config = dict(
    num_hidden_layers=9,
    hidden_size=576,
    num_attention_heads=6,
    num_key_value_heads=6,
    head_dim=96,
    intermediate_size=2304,
    vocab_size=11684,
    hidden_act='squared_relu',
    norm='rmsnorm',
    norm_place='pre',
    norm_eps=1e-07,
    positions='rope',
    rope_theta=26200.0,
    rope_fraction=1.0,
    qk_norm=True,
    attn_scale=0.157,
    bias='none',
    tie_word_embeddings=False,
    parallel_block=False,
    extras=['local attention windows', 'capped logits'],
    init='normal',
    init_std_qkv=0.0188,
    init_std_o=0.0,
    init_std_up=0.0188,
    init_std_down=0.0,
    optimizer='adamw',
    learning_rate=0.000963,
    beta1=0.9,
    beta2=0.98,
    weight_decay=0.17,
    lr_head=0.00191,
    warmup_steps=538,
    schedule='wsd',
    decay_fraction=0.463,
    decay_shape='linear',
    final_lr_fraction=0.0,
    batch_tokens=65536,
    max_seq_len=2048,
    doc_mask=True,
    train_tokens=575500000,
    max_steps=8782,
    dataset='wikipedia_en',
)
Each number is 128 + 24 x the weight over the matrix's rms, rounded and kept within 0 to 255. Layers, rows and columns count from 0. Numbers have three digits each.

# layer 6 attention output (transposed), 576x576, rms 0.046, rows 253-287, columns 480-527
139139073119143124070124156096137096143151148144154102093118103106154154125134132097159157123092154125084158139102073114129117137114136113133095
163157142115114152150126137148107139171112075137113117099160107111103120075112117114110118165118108116124156105123116129139106127141140080136126
142132178085122152120146127184105121130181123120139106120138142109138177079120184199118136099127118133157120117166094150137103124150122077088119
155143115144041132121077190115125109111125144118158145163098128129142099125110103161111123139120167159106131131109140093097110146116162162114151
138154164135113132134133147134154176149152151100142179154138118128104098144134118113112142105141122126091129150138171168085113133159103075157144
141148106131087139125110097105154131118090148087080138116114108121138143104122119193101158172113134114145121122139107164115105150136116120083145
165123110106144115148066114129120110159142059117125137126099091119142141091116155106079145110086170161113121125129137151156122160139105142115114
114131094164143104161164116119158113132152090141164158074137116083124124122156137141092091094111143108123124109164199132109143150111175142131130
112122100147179122146135104120127089106176104113133129086121120140062114120177168130111120107108179133105134125154119101104151140085160109154160
120131128106153132103148088172104095081096100148135098146144197148103107145123184111137121128110155146119118101165137135100131128157154127150135
131148188184127131175077156171114091129134125128158113105135137133094109142114105147123133105105114144111115180165145157141171136131154179150134
132113111136108101080089121138096127127097083127100126133113128137129124130092174101095099160134075108141126149165142138082143097175118114148143
117124130082104098087121122120120107107097174138134111192146191105165077134105138128106095087124105093136128098121152145116123118130104149143170
132145165138122123080112106117154083152156139079134144091117099119127148149122097113204149163140164175143098156141167129109129154115138116115119
116116138138155131093102109136112142089163097098147111146114150117158124122116088136093108158132146120125160128115146123093143125099140141129156
131122115127110145142103090151147144141116133115124138113104130163149135102104140115109100117162133072141156143148117155123125128122168151118117
123110159151145138132140103080110097109127139125104091111093125116148120139090133090164129144109137142164117137119112151123139144100137121150109
107105152097139099109149106129096110128088099154141096111112103137053111095165077156131098140168158093118134150157121126098131143098152168148131
140061195120130122136143130102144167108118143130132119152155113136121106118119116151100123146116135148091089133144115107141167137103089146150109
135101119128117118131156142118138143116066162086097151132120100147109152136108119118071141126137125101143134174125123157097150144097166113134131
123133150100130148140118155125121171116112165091076105094097137183147114127155083124072118154106104134118167113149110167113140090122140109094084
157152132145091125127152097116134112124127218121154137132147136149123099154131108154161105142124101117111148123151141157091110155111087046122165
100087128105111123105129192166162115145150183120086127146151135120142122131162155155154132122171153125134139129122154133133141130161170096081111
133128158099166129090133113125108150132130123149105123167142128129110144119144153140108112144124162145133123145128113126129096134122134135101122
135147171107090118090154135092122095110117148140110141107121156150128123131164121154173113131091098116108094136129139095122118133119129123146104
105105097102111098088119157141145175137088073144155124168108122148123167122138116159100091158119127122111126130100120133090116113103151116168180
153147159117076131144138142171152141118140141102138160114153086143098123119122099148123150133122127128127135130120127122187102127150074107156124
091111064097163114121100148106141141119163100125151083156137131069195152141173101108106155142080103156135132140104071173083104133095103112172090
121098077159127107100132143079140090113126146140138120107111155123115076078144106092091119159099119134098158084175116096129137099145139101102139
093125129145130137119158175114124145151156082108135130127094116110078131134111138160088175113115107112148155123148117130121143120106131124102124
150170111168152116182097086139140106160112124169111147098119133124076136150123105119163127137141111106105137139153114179142162161112101164167094
120125165130130109128137081127165132107137166146107114133154140125097106115125144136149101132129114154174137161174109103124091108159074135060116
095069220059121134099121139140164081149154130135118135107106145162152184110125129124104141149126110118116149148093131154117112152150141147162133
131156118194126153111113105120133121140125114123137159120115151147120167155107145168107137156103126146157130117124121102143160140135113125114133
141174168106139117186106159148145163160117134124076091106141086118150137119091156158029124108144138113127141115105157118151130132144114077132157
# layer 6 attention value, 576x576, rms 0.0455, rows 254-287, columns 480-527
144138151111138145150116136163129102164103117114127103148130121159133149130117120107191080143133152093118170112149143167132114135132109136125149
168124164108123127149151125119100160125151141172130116136111145146115155078129123124157075080131122117131104140150132136136118103150115122090113
147109118115116185156107126116100119120132094149107127153112107133135142114123140142132113154118153119145175114152098134087059136106193144110162
136152148080127094140112140115137115153122152077143142108145137122134170096099112089121137121137164147094170106118108116114124150129117134138157
116131139130153128123143115136133087111115108100088108144138131156133110099141134150091103154105111077102133141122112146140105173152149137110149
163176180125125130142127129080107117140117070112138144103092126166121105127128131122122070123112130127084134142127137155121118153147139140133125
167128155178157096149119135120178124104137124104135146130155162121128140157114142102102128104135166125144106115131146144145117147123154124162165
123165131069115137142169137100165088115140099160118112106081114139109136125136110070157146093147129106084192153104083152145132074098097142115128
107128141097141146142142131103132121142118121146089091143085133122129107152136109141143158093139162114095107129129109130158110061112097114148100
118129137141121121140088155123149130145122113115124086120114098137127112141134124156098113109143146147120109158128118138144186110124136166124104
049122138134127117126121130122105125154134154132083122169120145136120131142086139190119062141125141144129112114179133134083088123147113139177148
122120141127138082080137136090131150131133154093147083185148163073102116140150127139117119121124135183136040114186134126184134121097140141146168
108078113129135113123159122134115096113133097100139146098159075141133113127168122109118140123134090140092115160149157139144124129159165129117132
113123151133129153093132135126056116131143115100129120140125113142132095143142115105142068163136132076170104100107105113069140141147130090141126
136164134112119105141126118119150129118114116101137079143126134142128142130127123153092123181141144104127180096145114164153119110086157133135110
116108112193122189132126105108073171103131163147132102117100133139117110112111103130109146117122155119147114152158138160118142144147104097099127
097124141103110110131138126120145132141127138172158093146087149126126143112168114133162094130147130103112151167107142108130104101103079109125093
116127142135100129166129127166101131131135111102137090146161103139119087075144152100132088175142120164144170137091092123130116130094089147139086
155077146111132125140096141127108099108133112117119131132144101116146122140169135121146153151119166157127159135132087123102121118084147153126153
134104151161120134107124113116109142121131122114085167093067145142113111119165148123120126151106090099108182110159129107114135104119186093117117
176109105173131106149141126142123110086120142117136108157128147109110139180124115142134132123118142120150134139162102139132112203076112096156168
147069105147109087096152128128127117091139113164071166138101143149140140143151141138139135142121126131157178140112137155125123111133155141136109
093108137139118166081150130116141141129124139147105112140106142117117138158148136103138077122136128152155099109137136143108129078166116121142123
091158089129108114125118133132130097105143120171143114150122135158121134115137136103125158105146121111146095131089106128111095131117077091131103
087115127114110079157129130131129118169131088124120102183133146147116145116153132156147087111118117144106162114120090131122108148172144124120169
139149116110109119150134130136117128126125114100075177063127113123139142103054135176103146152119075095117135115116108127155119137144130130106144
104134129122135121174132128103115118132133102157142100097137087101126120118154140116098114084133136144113148177132086154132095116060138095144105
109154133108114113141139125110169104115132153135113100124109155154119106082128144140120118109126075137109164157140102139140123100087124137144149
112168121129142104113142120131098131169124115117143101159118144149130158123102128133118200146131107139123148104088087093112135166097140123111093
147143152153105135129092121121159171169126115134174140127140113097125103140088116102139149107143129111121139143132109083157139169099092125117106
137132131146110092113118116116160166152144130105104148156130153125137121160117123172117110158136188125160133152114101117149094128190080127140102
123119148106154140098095127112098111137139119111078164138112144156129156103191140147142154155116138124172129121136132172111118148135154122170138
122125097166120158129134123132093132109131111132115150104196145127124099172138138123108145168113114103158118103125092122115143149139142124126151
118118152117157118152122129154147154157116154140143121124086105107131134136139127162158119173135151099154123107163175131147121110198127135125110
# layer 6 attention query, 576x576, rms 0.0466, rows 288-319, columns 480-527
130137135147151108135113102134184127145127145124120128151122145141124117132109151146091127137112161146126155108112148134120127157125135096134133
101117143127116129128095122122123117110123123112134152125135115148146143115134174136138152131143124130156113131133154155144137121110141134119130
118139157149125134172091129102143096123099115129131143151113131109136135119112134166116133141166123145164130098127142143150109133111114115134122
102133151134109140143125142101102113091135097114126140126130106093111131135153131111147115126130100101152111157112114144143136110104127163147116
129121140114125126144115114106137088143125079134137136167121099115133145148129142169137151137132112161149137101140166148111104138121126114108131
141133145139117130153113139131113104113137114117147138094125113153145143130131126107153128110142133129125121134106125117138109104100114144132120
111142124105117141088114148099107089102145094118135135110134116147121127141168147106124119113112122117159127157095127106125111122121132149124123
126089123141137134124111127179166143113158151102127106124140120161135108125136130096138115135133187112086130098134122114103133130147134115107138
116122149145105144138097140133069097109146121117133124130127113140145122110154111111153120123125110130149123138136145133149129125104115146133119
108126130150135133107145131166126150125158138128129118133131118126089112118120128089135120130137108125079115143107103106104120140145127147123136
128128109135138117107131126187147158116154161123150101119144114139100110130127151093124126135141115118076123104130129125114137141155141121110126
135111118155157127097125124133171134166109131124119117164107135099115138156125123160134138122131122132114130125119131129116134137113126123125146
143117129103122142146113171134112122105138070134148127118152109120136136134137104138145140122118150127166130134146124124128154105121116142101114
131150117124122140112158101120148122127121106141117101144149127144125107123127138092108109161114122142124116117126132119125143145145124124110152
146124145118124137140168098118119124132105099129108142126112144139159159112150093163125165116123092110164130130105128157136115101127136153170134
124109120146123112138101153147122094112153145118143150099143122115155148087158118105141130098144127164153132186151125100142135139113108095131103
113113146143142103116086115086138128138127145114146127142110115106136149127111117148119138110131146140149147120118135150145104120121113107113096
116119118142134149136077155100069070142103080133158120102142106136132166132125096154152133125108147147145129139148158132167121114121140159113124
153110135114134131126084159118124113111146127133137166137132139126175170105135102101112115121132133154143127150123117115153146153123094101141103
141141128132147138127135148146141124130157106129128076136119108152106098133127147096140120152131145133096119104127112130129129128134137144128125
157134101096123138149159118118103134124107097148104097097116152178138112131127104130132115180116086138130135131140106128090133123138119147098126
100110124151147126135185107153162164120121135111134132103131139086129106078136144104122103137160109122152114143120108122133131129145143128165141
121098143168144125130106141159148119091134101126115119119084134099171128113139134111114139132124118135150120128111115130120143121126149117133150
148107148115129112127095138153113151128172126118162119130122115150120105119113132101121138153133142129097121124145107124137142150146121117121097
121099119109120122156101128123109122118123119123109139143159138139112138138129140129102095125119078159113141128123144087137127125123129094092130
146152132078137147140141095108136093172085162111100134169113167144151105100137127115133128131112127128088106182124112110139130154120108109135116
140109132154157131103105144122117101134142126123150136129121141113196154136121095136108139129144136147138106128135140118146139122136094108136122
127094141159132115145114140149107154130139124159127117134127121185119125103121112090128105161154118127123130141120125091127139144112156106132132
094103106137119125147153128151130144123127144120108118122110139130120137123155148124154145133151115136136147132121162140101116131120139152096157
122110129181156105116169139136125164101115120130125127087155139139141132098136118126087114146123103140172134131110107133149141127120143150148130
124115104123176136141122135140112146135139145136115098097099148128169119112135139111107118153127098151108108115091131105135149146130135102102119
147106164148124135124139109111133141144109144084148111133138102107108099120126162108136115142132141120113137117112111112137107152139149096167131
# layer 6 attention key, 576x576, rms 0.0468, rows 288-318, columns 480-527
112124147127088155136104137143130113132122173152139132157119115131129115136167137137166134107138122103095120117129104132091104135127114114101152
130136124156132124112123129115126158162115152132120131135135143135087099123112119149144134158119107117149145135113110101142092123159098080127125
111145108107116122120153111125132144133143132128126131134135148132117141114111103138131106134111123104112118140123108121134139114132102122127134
154161119112133118118122131115134148145124117135125157105126118120138099114097127141122138130143108145132117146124119109128105116129143115141135
132164125105111110126131097112114128154125106146140142126142146115112153132110106136121127119112131129149126128122125130121138115122119128135133
136122127128149104110134122126120120097135132132117139124110121136133144124134131134122137142141096134136131138103132120145124114132144127162119
151113134149138115135099144123120118121112119105122134124138105112121108115129130113129127142155129157130141121135134128143112139126132111146128
100110141140135125127129127133103104118106173149149148139074152143122138123155160143129134111118105127100148097112107141100143156140104174118114
133116134122150116106170113119127126103121126129134151113114129120116128120106138104101112157150117139107132137101131113150134121130106129177120
125099115124115120121128114139120088104130135155154136125140133129145151129129107091094121124103156122107151126173146135159131120130151111103141
097097118127121154104148121124145118101131145117132113142123135115125188117119088127085140122078153130108115116154131134158120128126117121092120
113159127096087122140134153136145135118151115145133129113143131158125120125130138121097147115121115119147139135139106131144131138157142148096132
134115111176166135142114103118122117126106154145120154123145138135138082155112117110125128143165108120121152108078145126131151138132156122158117
139106144139094168164103144125141149141128152115143124164107149122105121114152153136128118088153123130091137135111117121109124134151105129120115
121163132151136126088143114119117113110097124130112106135149121113079106142125155167151107124153140136143132120142095120085094123140139135117126
128083141141168147104132109125121118123136172127126110140137122109140120145131117098136115113149119114119141112115140104120096101160103103120143
169119096119133113157154151137131155120149132120085147116139128149131131113107139099154130135147107134128097126112134102147115125135118130137131
159131133122150124143159107101137120140137108136097145119125107144139108133106136097116132147135119145120131126110122143131155113121146130183128
114096128122129155133101123160124111133129154115169131113143128105141123140131134101143097094137129101104144146120151123128129124133097119095125
076131127113084120139102136163132154134136127131143144128128122143146164121118119141125129130089148129134134124152109114144134143097106105111140
093132129136122119087144124145130095128125155095104122130136128143108145129150126171111141129102160104159143166142129156134147107131132136097137
110096147152123141130135147138127121093160146141159132137103134139142155108140121125130139105136097132143129133113136097132132111127123083086131
136106114122139144118138125146142127110146153111169142119105163119144148143148122121153108136131114138125148119142151101142144143147108131073146
110135099105115116155106135169146108117142135152169122139100115138136165118101080143129132125117146126128128117129105136154151127118122101145110
164136130121129107130156123125128130127137114146136129100105125182103158128125130106118123161089145111098113126101106153124153117147139135136136
111139095092124134134153160135148145104138135145154108108176075165095139142129084122135101146132136137136152153147119177150122130109139143132154
119113115119150153137129145142146097109144159142161148110138115152159134159142121099119090108129110103139161138112121118153129135126103116110149
130137123125121113096128147121127124110148155126138153135113120157130156131130093146103139117098126151134123115126102125146133136160120095150126
143122143129158122115148101104123127093107097124114115124136120113142125117126172104094100131138134116151120148127145116112134110153133152104142
144106141132148173152111112142129120119157170129176138155102153101162148098147132121132110121163103138106146136125162067122149146128133115096123
119132113127127121124141141176137121100157124136184132110118131163136169124113063127084110104120115102146141131126116097151138129144133085107142